Part of a small language model's weights.
Size: 9 layers, width 256, 2 heads of 128, MLP 1024 squared ReLU, vocabulary 4096, 9.18M parameters.
Architecture: RMSNorm before each block, rotary positions, no biases in attention or MLP, untied embeddings, normalized queries and keys.
Training: a variant of SOAP for these matrices, 382M tokens.
Each number is 128 + 24 x the weight over its row's rms, rounded and kept within 0 to 255. Layers, rows and columns count from 0. The size above them is the row's rms in percent of the matrix's.

# layer 3 MLP down (transposed), 1024x256, rms 0.103, rows 616-642, columns 128-255
size [ 93 102 100  94  96 102 102  98  95 106  95  99  94 102 103 113  97 103 104  94 103 108 113 102  97  89  95]
[[142 167 133 102 117 131 111 124 111 167 153 163 111 148 128 119 140 157 177 121 183 143 176 117 110 102 117  93 176 104  91 140 125 124 135 117 118 127 136 139 141 144  84 131 100 116 126 153 108 123 157 184 144 168 123 104 140 126 145 162 122 140  65 109 137 101 121 146 150 114 149 145 174 144  85 153 153 151  93 122 194 138 156 142 113 104  98 134 130 135 133 101 138 101 138  90 150 111 176  78 108 145 117 151 159 122 149 109 128 141 159 133 115 143 143 152 109  90 149 177 157 163 110 125 100 117 136 165]
 [117  94 146 170 141 130 168 168 109 117 141 148 123 127 116 163  88 110 140 139 141 113  98 154 160 155  60 145 142 167 134  92 120 132 137 123 152 142 110 136 161 185 131 135 132 154 124 173 135 127 107 107 165 111 177 153 175 109 186 114  97 128 139 140 118 147 137 112 112 102 165 144 167 129 119 112 181 116 142  98 131 104 119 116 121 111 149 159  91 132 141 114 123 148  97 123 144 115  90 100 132  92 123 120 106 159 134 151 116 163  97 150  93 156 130 129 143 159 107  93 163 109  93 130 171 146 145 117]
 [118 152 104 112 115  76 161 107 103 123 115 102 116 104 109 129 143 182 112 161 151 147 115 104 130 101 114 140 171 124 136 113 153 104 120  80 119  98 129 114 133 149 155 118 139 125  99  92 128 141  92 105 126 113  99 141 144 144 122 141 140 117 146 155  82 140 126 172 177 105 121 130 146 163 156 105  61 113 136 114 159 138 148 154 128 103 170 129 103 121 146 129  96 118 159 129 111 110 157  81 158 126 105 115 160 104 179 120 128 151 140 125 141 145 128 163 152 136 111 136 140 103 161 143  96 126 126 123]
 [150 144 133 117 154 130 185 146 128 129  98  94  96 143 123 120 149 155 150 135 156 135 115 122 161 142 136 134 108 185 202 121 162 109 100 130  95 128 155 132 104 126 126 104 119 130 167 108 133 140  93 154  92  99 111 153 134 144 159 112 109 150 148 127 102 135 144 152 141 134 100 186  83 122 150 108 107 120 121 128 109  92 153 115 142 131 105 124 106 176 138 173 144 109 148 165 177 136 156 114 144 132 121 146  87 150  87 124 111 156 133 126 124 141 131 156 106 105 154 121 161  94 156 159 136 115 160 133]
 [ 99 104 124 126 140 166 139 131 119 127 134 136 147  96 120 118 154 139 144 122 172 108 109 133 115 134 154 172 110 111 158 136 157 134 147  84 124 110 103 147 141 129  96 123 213  78  90 114 145 109 132 111 166 112 129 139 139  98 126 143  76 139 144 149 127 176 119 125  71 109 117 150 134 148 167 127 148 145 158 138  83 149 146  83 113 132 149 135 136  90  82 127 144 145 132 129  82 147 158 118 108 131 155 117  82  95 131 126 107 124 104 148 133 150 115 153 140 148 158 112 132 168 123 142 147 133 179 121]
 [142 130 172 124 155 139 125 138 116 107 117 131  83  55 120  93 116 144 141 143 130  99 118 114  85 116 172 112 130 137 150 103 117  99 137 128  65 132  92 135 118  62 112  65 111  92 121 135 157 128  81 134 159 119 145 165 146 114 129 170 141  97 139 160 146 139  79 152 129 166 139 111 132 138 130 159 101 141 149 159 139  96 140 137 101  96  60 150 143 123  99 150 120 111 119 106 116 123 170 143 140 114 136 111 165 103 143 102 129 186 105 131 147 137 135 127 112 117 119 133 118 146 155 169 152  87 125 114]
 [119 159 161 124  77 107 114 112 146 173 166 125 145 132 144 145 139 134 175 162 101 135 109 149 118 170 117 142 141 101 140 116 138 105  97  82 180 121 132  97 117 150 141 127 133 134 174 157 125 127 121 100 148 134 119 118 143  92 126 169 132 119 109 129 118 101 108 143 125 164 114 126 154 140 165  74 167 143 166 177 114 118  99  85 142 138 165 140 131 156 118 121 157 149 107 113 149 101 131 134 161 179 136 201 130 126 140  85 127 153 155 126  79  87  98 111 159 105 138  83 112 104 139  97 149 132 116 167]
 [151 125 166 110 124 119 169 119  88 140 131 149 145 156 100 119  85 153 137 136  99 152 154 145 126 156 124 154 105 131 125 118 168 170 164 111 134 113 131 100 121 145 166 125 148 132 121 170 122 106 137 138 166 140 111 166 125 125 113  80  86 200 135 132  79  81 136 128 130 155 149 153 131 165 154 126 147 144 108 154 136  98 105 118 172 136 133 116  75 131 163 135 116 163  73 127 124 126 118 108 100 155 101 152 151 157  88 164  93 140 153 141 104 130 105 124 137 131 132 175 117 137 102 103 156 129 159 135]
 [182 115 104 170 127 114 128 139 104 141 127 124 137  96  89 102 133 157 179 133 158  97 151 157 139 119 104 145 149 132 119 133 138 173 140  92 116 161 139 117 150 107 107 129 122 192  87 140 149 142 131 111 118 118 123 121 159 135 124 111 129 165 159 116 106 106 158 134 139 131 119  90 106  78 131 128 135 139 142 153 169 118 126 128 147 103 139  99  65 144 132 140  78 123 118 165 128 110 143  86 128 168  74 181 113 165 119 131 171 114 149 163 108 134 151 146  85 136 131 115 149 116 150 151 166  93 134 157]
 [161 125 125 138 103 104 109 129 157 152  97  76 121 129  87 122 180 123 165  97 105 145 146 131 128 143 134 100 148 193 146 124 145 112 149 119 128  99 121  97 133 156 139 116  88 102  99 125 160 133 134 154 154 125 165 119  97 118  92 126 120  79 109 134 125 110 160 152 151 119 146 134 142  82 102 131 140 131 126 103 174 122 111 112  94 148 143 125 130 143 133 147 107 146 170 120  79 137 115 117 134 171 114 130 119  81 119 130 141 124  96 122 132 140 136 125 141 130 149 163 143 121 143 176 139 147 103 151]
 [119 165 156 144 127 149 126 118 140 150 165 127 157 130  93 121 139 169 102 142  87 148 118 113  93 146 154 145  58 138 162 124 114 120 104 111 126 140 138 134 151 190 128 133 137 138 152 140 139 112 126 148 130 109  88 154 120 140 127 150  86 103 146 124  98 141 141 110 148 181 106 141  92 115 148  99 133 153 136  95 145 125 113 135 154 161 193 156 160 179  98  76 134  85 103 124 113 152 134 127 132 116 114 146 103 111 148 126 105  99 126 142 166 145 141  85 120  89 136 112 138 160  90 127  99 129  91 115]
 [124  32 141 126 132 111 142 118 126 120 157 150 211 152 103 157 130 118 124 147 134 128 122 146 106 156 138 164 135 111 112 120 124 135 131 172 129 128 116  99 102 112 128  88 131  99 132 100 111 171 100 137 123 102  78 104  89 140 125 128 155 109 114 131 146  89 131 100 185 109 134 150 148 128 156 156 136  94 116 152 106 110 141 136 160  91 131 127 154  96 128 184 142 139 104  89 134 115 122 139 116 129 132 121 104 133  91 133 143 161 129  89  49 140 152 127 170 132 141 167 116 118 153 170 119 117 103 108]
 [158 100 158 128  64 146 120 147 104 111 126 152 130 108 177 124 145 172  85  71  81 134 151  95 147 123 151 120  87 132 152 109 152  84 101  95 144  90 114 143 133 125 145 105 118 146 106 112 164 113 133 166 125  88 157  73 106 143 151 100  88 125 163 118 137 101 151 162  89 116 132 195 150 135 149 128 129 159 122 105 127 156 115 104 127  89 115 121 137  81 102 137 115 145 152 111 181 114 133 125 117 125 122 128 111 175 118 172 114 107 126 148 141 136 131 147 131 143  86 120 121 153 139 133 138 133 139 117]
 [116 163 112 119 137 116 158 116 148 117 141 140 106 142 139 118 103 146 122 116 151 151 114  94 155 145 124 124 141 151 106 125 147 146  89 149  79 150 116  86 143 167  97 152 136 134 166 119 131 148 154 106 125 152 101 143 120 124 115  98 160 145 139 100 115 159 106 108 180 138 119  89 111 167 112 135 182  81 109 159 102  81 190 104 140 133 170 153 147 139  99 157 131 168 136 114 102  78 171 119 163 151 114 167 158 153 109 107 167 126 128 131  96 140 132 122 123 148 134 114 125 146 136 130  95 147 142 102]
 [121 112  79 138  77  89 132 118 101 141 145 134 114 140 120 156 138 111 138  98 137 103  76 128 119 121 132 116 144 119 142 119 120 102  94 115 102 112 159 131 120 131 138 169 123  81 123 114 182  88 132  73 106 124 133  98 158 137 111 119 120 140 127 162  93 107  91 146  94 190  75 125 106 140 124 119 106 111 173 109 159 134  94 172 105 122 129 103 142 163 122 131 139 131 107 117 124 144 141 163 116 139 131 149 119 178 150 105 102 136 124 117 158 133 148 180  81 133 142  79 136 153 151 142 176 102 103 133]
 [111 132 123 108 101 136 129 140 143 159  98 129 140 127 140 135 109 152 159 120 156  82 123 102 131 131 145 129 119 134 154  96 104 113 118  82 130 142 155 147 160 101  74 124 133  64 104 126 151  92 111 136 124 102  68 178 100 100 131 133 157 101 157 166 102 116 136 161 153 146 109  95 116 102 151 112  89 104 174 140 126 149 117 167 129 117 104 156 108 129 105 134 160 126 129 139 107  90 177  85  95 107 114 117 122 131  67 107  95 148 148 131 123 143 131 145 115 157 109 131 135 145 118 152 163  73 116 144]
 [126 116 123 143  97 137 166 115 139 129 105 137 141  95 121 171 146 149  96 188 111 106 186 173 127 141 120 127 133 117 119 124 171 135  99 121 178 146 137  91 145 119 150 127 149  91 126  90 157  98 136 130 142  71 124 164 145 132 131 101  70 145 145 163 140 108 116 127 132 111  89 132 100 109 103 150 183 131  93 148 164 145 128 102 145 130 103 109 136 107 155 123 120 113 126 153 166 113 154 115 126 128 123 143 179 131 167 148 128 126 139  82 165 149 159 150 153 127 124 139 126  71 134 185 131 117 177 136]
 [136 105 108 128 107 117 128 131 157 114 152 131 122 161 162 148 109 128 129 136 135 155 167 131 152  87 136 129 177  93 152 153 145 114 147 128  62 141 173 122 146 117 133 143 122  97 125 166 140 139 181 128 124 138 166 128 134 123 139 136 139 162 165  90 158 147 101 151 128 143 138 101 115 165 129 203 160 162 147 139 172  53 158 130 131 119 134 146 116 119 113 133 144 128 152 130 161 128 124 108 110 129 103 143 150  91 113 125 140 125 109 121 152 104 112  86 159 129 145 121 165 157 118 167 174 131 160 133]
 [158 132 118 147  97 149 106 136 158 163 123  79 127 141 104 106 127 136 102 119 131 161 143 135 132 140 132  94 119 145 146 133 127 133 106 169  71 112  99 139 144 104 108 125 168 146 124 142 143 125 105 136 148 109 154 116  98 112 118 100 110 111 133 136 102 152 128 107 163 114 148 158  83 144 156 148 142 118 128 176 118 153 112 114 165 139 111 156 135 126 148 157 135 123 146 167 142 118 120 111  98 154 138 146 115 187 118 141 101 161 142 143 157 116 113 140 137 134 131 106 140 130 123 133 125 117 116 135]
 [ 99 129 152 118 124 157 113 115 148 134 125 152 182 154 125 106 144 121 148 121  95 141  75 125 116 127 151 101 141  99 182 129 120 169 121 125 122 126 133 144 127 130 137 156  97 127 143 103 104 139  95 103 149  79 173 136  77 133 125 109 106 138 107 120 134  95 159 136 145  77 152 174 166 127 132 101 148 116 144 175  71 141 157 145 128 122 117 156 139 137 176 164 162 124 160 160 118 114 108 125  77 128 166 140 123 163 114 126 124 101 134 145 119 120 137 113 136 154 125 107 128 116 110  96 129 142 110  79]
 [ 92  94 122 124 132 128 102 128 130 105 145 131  75 146  90 151 123 135  73 110 116 110 137 146 126 130 136 182 141  88 116  90 134 151 156 138 106  92 122  71  87 121  94 114 123 123 109 121 145 107 141 155 154  92 148 113 137  78 106 136 117 102 128 116 126 132 131 120 134 106 100 159 135 145 161 118 139 128  99 133 138 167 122 131 132 134 126 168 144 100 142 125 136  99 139 185 149 150 138 153 168 115 137 120  89 174 137 102 135  83 105 118 125 113  89 115 141 138 145 143  95 120 158 139 156 102 141 125]
 [151 149 104 113 103  96 109 112 144 112 177  70 133 188 109 124 154 153 165  91 150 137  99 112 157 135  88  86 110 137 113 146 174 129 148 155 149 114 141 162 117 159 106 139 138 142 168 172 127 144 128  96 167 135 153 137 120 103 123  87 140 127 107 119 132  87 130 159 110 140 114 120  74 137 145 127 153 125 126 115  64 104 158  95 108 153 139 130 121 157 108 147 150 154 150 125 152 118 119  81 111 159 120 101 148 103 132 129  87 172 135 146 109  99 132 132 112 130 160 138  85 147 121 147 171 134 136 121]
 [155  85  94 128 122  90 136  95 105  92 131 103 153 143 110 110 110 129  68 157 154 117 141 140 105 160  69 131 146  76 143 118 114 125 117  55 109 114 137 136  94 127  91 132  98 115 122 113 112  83 145 157 123 133 136 120 146 173 103 130 139 140 158  80 108 143 131 108 147 141 131 117 127 142 142 123 120 115 137 148 149  81 124 123 126 106 173 160 149 181  80  92 135 125 145 158 131 104 117 120 113 165 138  58 156 119 128 145 130 137 121 160 150 136 124 119 124 121 139 110  87  83 160 159 128 111 113 109]
 [126 120  73 127 166 171  99 157 143 158 145 133 153 133 108 149 159 136 162 117 121 168 136 151  86 115 147 106 156 126 143 111 162 120 117 138 157 133 128 132  95  93  91 112 123  89  95 107 140  80 121 120 136 106 140 109 107 113  71 155 121 107 132  94 166 136 105 104 119 141 133 102 131  92  94 132 120 122 116 150 177 175 106 143 111 127 114 134 123 143 136 137 135 152 121 128 147 125  90 119 119 147 135 171 162 129 149  93 129 136 142 135 145 113 132 131  96 133 149 136 128 100 123 139  71 136 112 178]
 [165 149 125 152  81  82 128 144 145 103 134 113 167  79 128 127  87 133 106 105 157 144 111 117 153 149 110 173  94 120 155  92 146 123 141  95 133 143 146 172  94 120  83 151 129 122  90  95  93 140 115 116 158 139 154 168 122 117 113 141 152 147 130  88 108 100 163 181 135 131 136 131 127 123 136 143 101 143 125 118 122 153 116 126 125 105 125  90 145 165  99 131 146 121 122  95 147 138  90 117 150 124 128 126 138 101 122  88 190  93 135  90 104 146 132 115 127 142 147 131 113 125 122 119 103 116 181 150]
 [177 114 160 110 176 141 123 142 144  95  87 183 159 179 157 112 111 127  93 105  78 129 115 154 137 188 121 150 113 132 129 156 137  97 159 156 149 127 113 117 114 139 133 115 102 129 121 128 157 111 137 117 112 139 175 147 134 142 175 117  86  86  96 127 144 115 139 125 119 214 106 162 122 139 148 177 161 153 145 134 139 141 101  92 140 120 120 117 138 109 120 169 141 130 118 165 176  94 121 121 125 137 152 124 122 143 163 134 161 123 163 110 129 122  98 126 152 136 116 105 130  99 119 122 147 133 103 146]
 [ 99 116 101 124 139 116 125  98 129  90 148  59 190 115 102 170 129  79 131 121 111 121 164  95 133 124 142 123  75 107 126 172 121  90 116 108 127 163 107 145 133 109 141 128 159 129 134 128  88  92 121 101 141 109 139 136 154 174 122 150 135 158  86 124 156 126 137 149 148 135 131 160 126 167 159  64 119 132  94  78 155 127 126 177 143 142 110 158 162 166 133 115 148 178 120 146 112 133 150  83 178 172 130 130 149  88 118 137 110 127 111 109  76 117 167 142 130 115 126 104 138 112 122 162 112 174 124 122]]
# layer 3 MLP up, 1024x256, rms 0.105, rows 617-643, columns 128-255
size [ 95  99 102  96 108  95 102  97 108  92 101 102 103 106 113 102 105 104  94 101 104 104 101 116 100  99  95]
[[158 158 144  96 148 101 117 143 167 134 120 102 109 107 139 133 113 120 116 124 135 132 142 136 122 153  78 115 108 114 149 116 125 139 128 101 105  89 127 118 141 115 156 105 134 135 137 146 133 131 133 140 133 117 134 138 123 138 114 160 138 128 146 139  84 122 179 118 109 139 138 121 134 105 134 155 132 110  98 110 117 141 122 122  90 158 133 175 103 107 165 138 141 128 152  93 125 177 127 137 166 137 123 164  98 107 112 176 120 114 113  80 130 147 144 114 152  96 115 168 113 116 154 126 151 146 136 149]
 [149 169 168 163 130 106 123 122 108 130 105 140 104 145 111 164 101 133 156 135 117 119 141 113 165 121 147 168  96 127 155 173 132 166 117 126 171 155 158 116 127 147 145 145 145 121 160 146 132 107 109 132 126 141 127  95 159 162 133 125 131 126 133  99 137 132 131 139 124 149 142 116  74 113 164 173 140 162 119 140 159 121 181 108  97  91  77  74 115 129 132 121 104 160 121 156 123 115  86 164  93 180  90 124  99 158  62 139 170 165 163 130 131 107 153 128 118 136 174 125 106 167 144  78 158  86 140 104]
 [137 141 137 118 140  96 102 118 128 130 135 124 111  90 132 124  81 108 130 160 102 126 131 130 141 143 125 130 155 128  53  98 112 115  71 141 146 156 120 115 117  91 109 154 130 135  99 150 142  87 126  80 121 159 112 106 148 132 101  88 127 115 118 136 135  97  97 133  83 107 159  97 174 140 156 146 143 146 184 117 107 157 164  98 145 145 155  95  97 106 129 136 119 184 125  89 108 142 133 123 112 120  82 160 127 159 140 140 151  77 126 140 119 105 102 113 138 138 156 100 138 175 117 139 131 119 118 130]
 [131 115 102 156 120  71 139 103 147 121 163  94 101 119 126 125 117 100  71 110 134 151 144 153 158 129 166 100 131 152 141 157  96 145 146 131 144 113 131 179 131  93 114 130  92 126 153 115  89 183 160 149  77 136 133 150 107 114 114 104 146  98  67 132 133  95 138 117 157 124  92 116  84  92 103  91 125 152 136 140 147 105 110 165 142 104 111 105 153 124 112 124 114 125 114 143 121 136 124 112 160 161 130 122 158 101 115 128 164 154 158 103 148 128 110 105 103 116 100 136  99  91  79 100  99 133 123  82]
 [162 135 116 111 135 148 142 102 114 134 169 139 122  98 132 141 145 108 161 158 127  98 140 124 139  76 137  80  92 129 138 118 106 115 114 146 102  69 130 128  89 182 103 127 118 120 178 131 114 172 142 132 173 122 136  96 132 133 133 180 119 133 113 163 147 167 148 124 107 164 152 113 145 121 139 167 130 119 160 156 110 122 138  85 119 132 124 132  94 153 117 115 123  82 140 135 128 171 120 160  94 135 126 137 173  98 154 115 113 146 120 114 133 136 138 197 125 140 156 116 149 116 140 143 142 149 140 134]
 [119 125 143 123 143 142 133 143 127 179 117 108 124 144 154 150  93 142 131 116 127 147 134 133  80 140 139 113 108 128 120 153 118 122 121  86 119 131 121  82 141 120 136 132 150 164 104  88 101 175 108 103 120 139 101 121  86 128 109 125 126 104  82 118  92 135 125 121 136 160 139  97 110 127 136 118 111 110 123 132 149 111 101 133 134 118 148 105 135  99  98  91 127 139 132 147 147 122  84 139 146 152 228 149 104 100 134 135  99 104 130  89 115  76 130 107 132  84  97 100  98 122 144 116 146 144 115 115]
 [ 75 143  92 173 104 112 108 121 106 128 121 119 100 106 141 140 157 107 161  98 141 141 107 142 126 140  84 121 124 140 101 109 131 123 156 124 117 148 150 159 139 113 118 101 155 174 162 119 101 148 143 116  96 122  73 140 161  84 132 108 121 149 130 124 139 119  90 128 178 184 137 140 135  83 127 117 129 107 136 116  87 154 118 131 105 115 131  95 144 104 142 107 137  99 107 106 150 164 131  87 127 123 118 109 140 151 138 142 141 106 142 106 115 149  93 104 126 126 128 199 120 142 122 149 123 165 151  90]
 [136 129 121 109 118 123 109 106 134  73 101 131 142 160 127 129 135  85 136 113 118 147 167 154 120 154 148 154 126 118 107 122 126 174  99 124 131  79 107 175 102 120 153 142 156  74 157 150 109 129 104 125  94 130 101 123 130 121 150 143 182 116 116 177 137 166 133 123 108 124 161 127 107 177 168 174 120 115 133 121 129 116 157 105 134 155 115 138 129  81 123 143  67 142  99 128 124  93 139  81 120  86 122 114 103 171 139 146 117 157 124 139 131 109 130 152 111  95 105 136 136 112 100 133 140  73  85 139]
 [115 142 115 127 179 121 128 162 176 118 138 147 127 123 131 113 143 201 132 138 118  96 116 140 106 144 101 131 130 149 106 105 140 133 127 116 170 105 128 103 124 168 141 125 165  96 110 138 136 117 146 105 129 136 162 115 190 134 121 108  68 143 142 127 109 149 119 158 130 106 119 141 153  86 138  93 135 117 131  95 105 123 125  94  99 105  99 115 131 106 157 147 153 126 154 106  95 167 118 129  90 109 146 120 160 111 110 112 130 110 147 105 114 120 175 135  90 127 120 134 117 108 136 104  67 138 180 127]
 [ 94 118 112 119  97 122 103 139 136 136 153 103 163 165  94 144 108 136 153  95 151 160 169 102 126 133 137 171  91 150 143  97 128 120 133 134 138 145 148 126 165 110  98  90 128 142 159 121 171 129 117 101 115  89 127 160 186 139  94  93 123 116 140 107 115 102 154 137  99 116 126 126 119  99  82 129 171 138 118 112 136  81 130 136 141 113 149 188 105 131 120 128 117 144 155  95 120 131 109 150 145 157 131 172 104  84 152 126 101 118 111 120 135 105 129 125 148 126 164 117 101 118 117  70 135 142 126 135]
 [123 129 104  94 113 123 103  84  94 141 115 158 153 155 163  86 119 139  96 141 133 171 123  97 114 134 130 140 135 147 109 134 147  92  98 170  78 139 164 155 142 140 148 125  93 142  99 123  97 127 118 161 141 113 131 136 183 109 127 136 116 149 140 173 139 160  45 139 123 130 167 169 146 127 126 155 130 133 122 152 139 149  82 151 108 166  96  96 131  95 119  75  83 154 120 128 165  90 108 116 132 161 166 112 133  82 122 110  70 123 109 154 133 149 129 161 137 119 132 126 160 172 153 135 129 130 116 111]
 [139 119 129 107 134 120 152 112 149  97 124 147 188 123 119 122  83 146 129 109 136 174  92 129 119  80 111 128 112 145 130 121 145 151 161 130 106 133 144 131 111 129 137  93 137 107 113 123 170 174  95 128 161  83 123 156  96 129 165 125 133 151 140 130 128 140 136 123 138 132 144 119 105 155 158 107 190 157 142 148 120 184 160 168 153 152 116 149 135 126 139 125 126 154 120 182 149 169 111  72 126 149 143 170 135 125 136 137 140 166 100 157 100 112 107 102  92 150 126 158 165 107  79 102 143 148 117 113]
 [162 104 164 135 115 107  99 109 131 116 122 166  96 115 145 148 165  84 122 127 128 153 112 161 115 123 116 110 127  96 137 131 113 123 102 119 127 116 172 144 140 136 114 133 127 106 144 142  67 140 113 138 121  93 124 125 141 116 180 126  89  82 118 116 162 116 121 109 130  94 141 118 117 147 157 162  90 118 106 173 159 126 122 186 164 176 118 115 144 136 156  99 121 158 152 131 112 162 134 161 119 121 158 133  88 119 140  91 120  95 141 100  90 111 105 142 141 123 136 136 114 101 154 156 107 137 119 156]
 [112 121 142 166 147 124 144 159 164  86 104 101 109  97 115 115 144 104 102 118 111 129 131  99 164 121 102 124 135 103 144 147 127  94 135  88 101 108 112  90 144 150 126 123  77 122 128 187 125 145 123 127 125 121 121 157 102 131 118  75 138 130  85 152 118  96 114 189 100 104 120 162  97 150 129 116 146 154 127 158 118 150 131 133 140 148 137 105 100 137 146  78 100 153 163 131 139 128 158 139 129 129 145 164 177 125 100 103 139 109 117 129 105 130 130  65 114  91 161 146  94 141 122 149 121 162 136 153]
 [143  80 121 108 149 119 149  99 161 130 136  89 135 162 108 173 134  85  94 136 115 133 100 104 182  97 168 151 141 118 100  94 123 176 129 129 113 122 137 121 121 126 138 165 132 121 162 160 147 154 107 184 152 135 151 105 123 148 155  77 104 156 117 130 126 138 178 117 124  96 157 149 123 116  97 141 139 127 136 158 108 135 171 130 161 149 137 107 131 133 145 129 135 145 128 105  86 138 155 158 115 134 125 149 111 102 115 119 116 112 143 121 178  87 102 140 143 152 154 141  67 116  82 110  92 148 139  90]
 [146 144 154 120 172 123 125 151  88 101 102 131 104 126 106 170 116  81 129 154 120 146 153 126 115 115 119 107 117 115 133 134  92 168 132 133 115  93  86 117 135  72 135 143  92 120 124 138 145 122 131 104 143 125 108 147 160 127 112 143 113 140 118 106 125  94 131 126 133 160 103 136 109 166  89 148 119 133 115 124 117 107 144 134 139 114 171 155 121 139  81 126 135 156 104 144 119 121 175 164 136 137  98 166 118  80 135 146 139 126 101 143 110 125 118 143 143 157 104 143 106 130 151 101 158  96 101 112]
 [103 116  85 119 140 170 149  91 165 159 110  82 109 113 102 155 154  98 110 130 155 179 113 140 144 122 149 137 112  87 127 127 126 148 123 117 123  89 110 121 161 114 114  98 138 153 149 115 128 118 132 105 121 122  95 129 146 120 122 104 130 143 104 119  85 140 142 118 108 142 138 109 161  99 112 147 124 106 121 150 165 125 171 131 140 135 160 161 169 144 113  59  88 113  97 145 133 166 134  76 136  94 105 194 111 151 146 143 112 122 179 149 138 100 115 120  93 141  89 119 140  84 160 102 123 123 112 112]
 [122 138 131 127  54 138 178  95 133 119 119 171 151 103 119  74 149 133 118 196  98 102 148 128 125 134 130 126 138 115 118 126 116 131 133 105 137  82 116 116 101 104 116 121 142  87 117 113 151 140 164 122 136 124 152 100 139 147  84 168 109 120 149 121 107 150 129 182 120 147 127 109 143  84 127 133 153 117  83  82 106 124  83 104 159 136 110 138  68 134  77  98 151 139 124 128 117 124 143 189 113  93 151 117 138  88 121 115 143 144 106 183  88 113 117 116  69 137 102 103  83 131 120 135 147 159 164 114]
 [127 120 151  75 160 154 119 127  84 119 115 156 128 111 138 113 110 141 117 142 122 121 135 141 124 130 134 115 134 151 105 118 152 131 134 107 111 126 134 152 147 114 139 118 151 177 139  88  72  96 113 130  93 105 160 133 135 145 125 129 101 144 143 145 114 117 147 144  95 141 118 134 113 115 112 141 152  84  50 114 111  86 122 113  40 112 116 126 125 116 114 121 146 111 173 112 155 151 108 130 127 103 137 136 128 114 168 155 126 155 132 110 145 104  86 100 131  95 124 134 140  93 136  69 157  73 164 112]
 [102 147 139 107  97 109 134  88 125 163 139 103 104 141 145  68 133 140 146 122 159  94 143 154  99 148 100  74 106 151 129 126 136 159  89  89 163 105 152 141 141 122 156 150 118 154  91  89 123 122 127 115 103 115  96 106 130 152  97 131 116 140 151 124 121 140  84  89 172 102 128 113 156 131 124 121 112  93 129 129 153 156 166 141 158 109 120 136  72 115 112 167 100 144 145 128 108 102  67 105 107 107 123 126 129 149  95 143 108 121 118 109 146 115 147  86 151 106 155 137 121 139  91 116 155 123 122 126]
 [109 114 114 125 111 126 150 106 101 115  92 132 174 105 119 136 171 128 138 162 129 156 145 189 131 111 103 114 102 123  97 156 109 126 153 138  99 136 130 134  99 104 100 120 114 103 150 159 176 111 107 147 124 135 137 108 165 148 138  89 122 143 156 143 165 113 150 128 152  65 119 121 111 168 120 150  72 136 132 102  95 133 131 105 119  74 113 157 109 100 138 146 134 146 147 101  88 136 140 181 140 117 152 155 172 101 123 107 124 114 120 100  93 138 122 109 165 144 119 131 151 129 157 103 130 132 130 133]
 [ 95 144  97  84 118 101 125 142  95 137 141 153 123 149 129 129 177 141 163 131 147 109 156 137 100 135 135 133 130  76 149 145 162 132 159 102 149 137 126 119  98 171 106 155 141 130 108  96 111 136 155 110 144 126 125 106 125 122 135 104 144 103 130 118 105 119 136 114 124 125 104 154 107 122 154 145 141 149 128 188  82 134 138 175 160 120 171 119 157 126 144 127 130 131 154 141 137 216  98 151  68 114 106  86 143 142 160 122 142 130 128  90 133 106 140 134  96 131 111 139 126 146 125 184 164 135 127 140]
 [109 142 133 133 111 168 145 192 141 128 138 107 132 162 106 116 160 108 190  99 123 126 116 125 143 161 146 133 115 153 101 111 127 114 125 129 139 121 137 161 120  90 141 119 138 116 134 135 132 119 123 136  90 155 106 133 133  79 134 147 171 127 129 113 148  95 124  87 150 148 100 129 115 112 112  88  97  98  95 115 167  99 154 119  79 145 158 188 136 149  98 131 131 111 154 114 154 103 118 148 142 143  87  90 124 123 161 144 119 104 102 123 127 123 123 152 154 150 120 125 100 118 170 124 113 104 136 120]
 [ 96 110 111 128 125 136 139 154 104 119  91 168 161 133 119 132 132 131  56 178 108 114 155 166 131 122 107 106 138 135 132 106 113 114 115 126  91 130 118 134  75 124 124 108 105 102 140 125 145 137 138 160 139 134 158  97 148 110 140 106 141 121 129  97  85 123 119 140 149 134 133 125 148  97 115 132 118 162 131  97 106  91 173 142 161 179 177 175 119 139 149 149 120 166 145 104 113 111 117 169 120 119 146 139 118 143 102 109 138 148 166  90 119 150 148 132 126 141 150 134 136 142 111 115  88 102 159 141]
 [120 123 104 126 148 155 144 142 167 142 154 121 119 136 139 148 157 103 107 164 140 173 118 161 118 115 107 115 128 125 138 136 126 132 112 133 161 165 140  96 154  95 109 108 131 141 130  94 171 121 133 118 141 115 102 142 158 137 153 117 110 174  86 151 129 133  93 111 151 129 131 121 148  77 111 135 160 130 101 113 127 160  97 119 126 101 132 118  96 100 140 127 152 126 103 118 160 128 117 112 130 107 171 126 156 141 121 134 116 116 142 108 167 111  95 121 119 156 159 159 124 115 112  82 109 144 152 123]
 [ 97 142 116 109 132 129 115 148 108 120 126 147 143 130 132 133 115 136 130 105 125  89 130 155 132  73 139 161 110 110  82 126 117 150 140 143  64 114  98  74  64 157 138 123 100 106 142 154  96 170  86 150 122 160 132 147 145 113 127 135 103 182 134 144 152  98 162 113  67 117 157 110  71 118  98 130 143 147 103 158 156 154  99 125 112 123 159  96 119 104 159 129 106 103 116 157 157 166 144  91 112 130 122  98 158 118  95 125 100 104 115 126 116 137 167 129 117 119 139 109 112 113 118 108 108 144  80 132]
 [135 160 116 123 148 110 150 149 119 138 159 112 118 148 175  98 106 158 122 180 183  73 130 115 124 110 118 125 163 124 133 148 133  95 136  97  99 132  89  91 151 133 105 164 123 106 167 116 113 117 121 155 126 137 178 136 167 114 127 123 160 107  88 139 117 174  71 121 108 106 110 140  97 134 144 164 143 123 107 111 114 152 140 151 128 133 100 121  82 156 146 138 114 134  99 163 162 139 118 117  99 124 120 119 139  96 158 155 114 122 116 167 133 135 127  94 128  84 126 114 130 113  90 109 141 101 161  98]]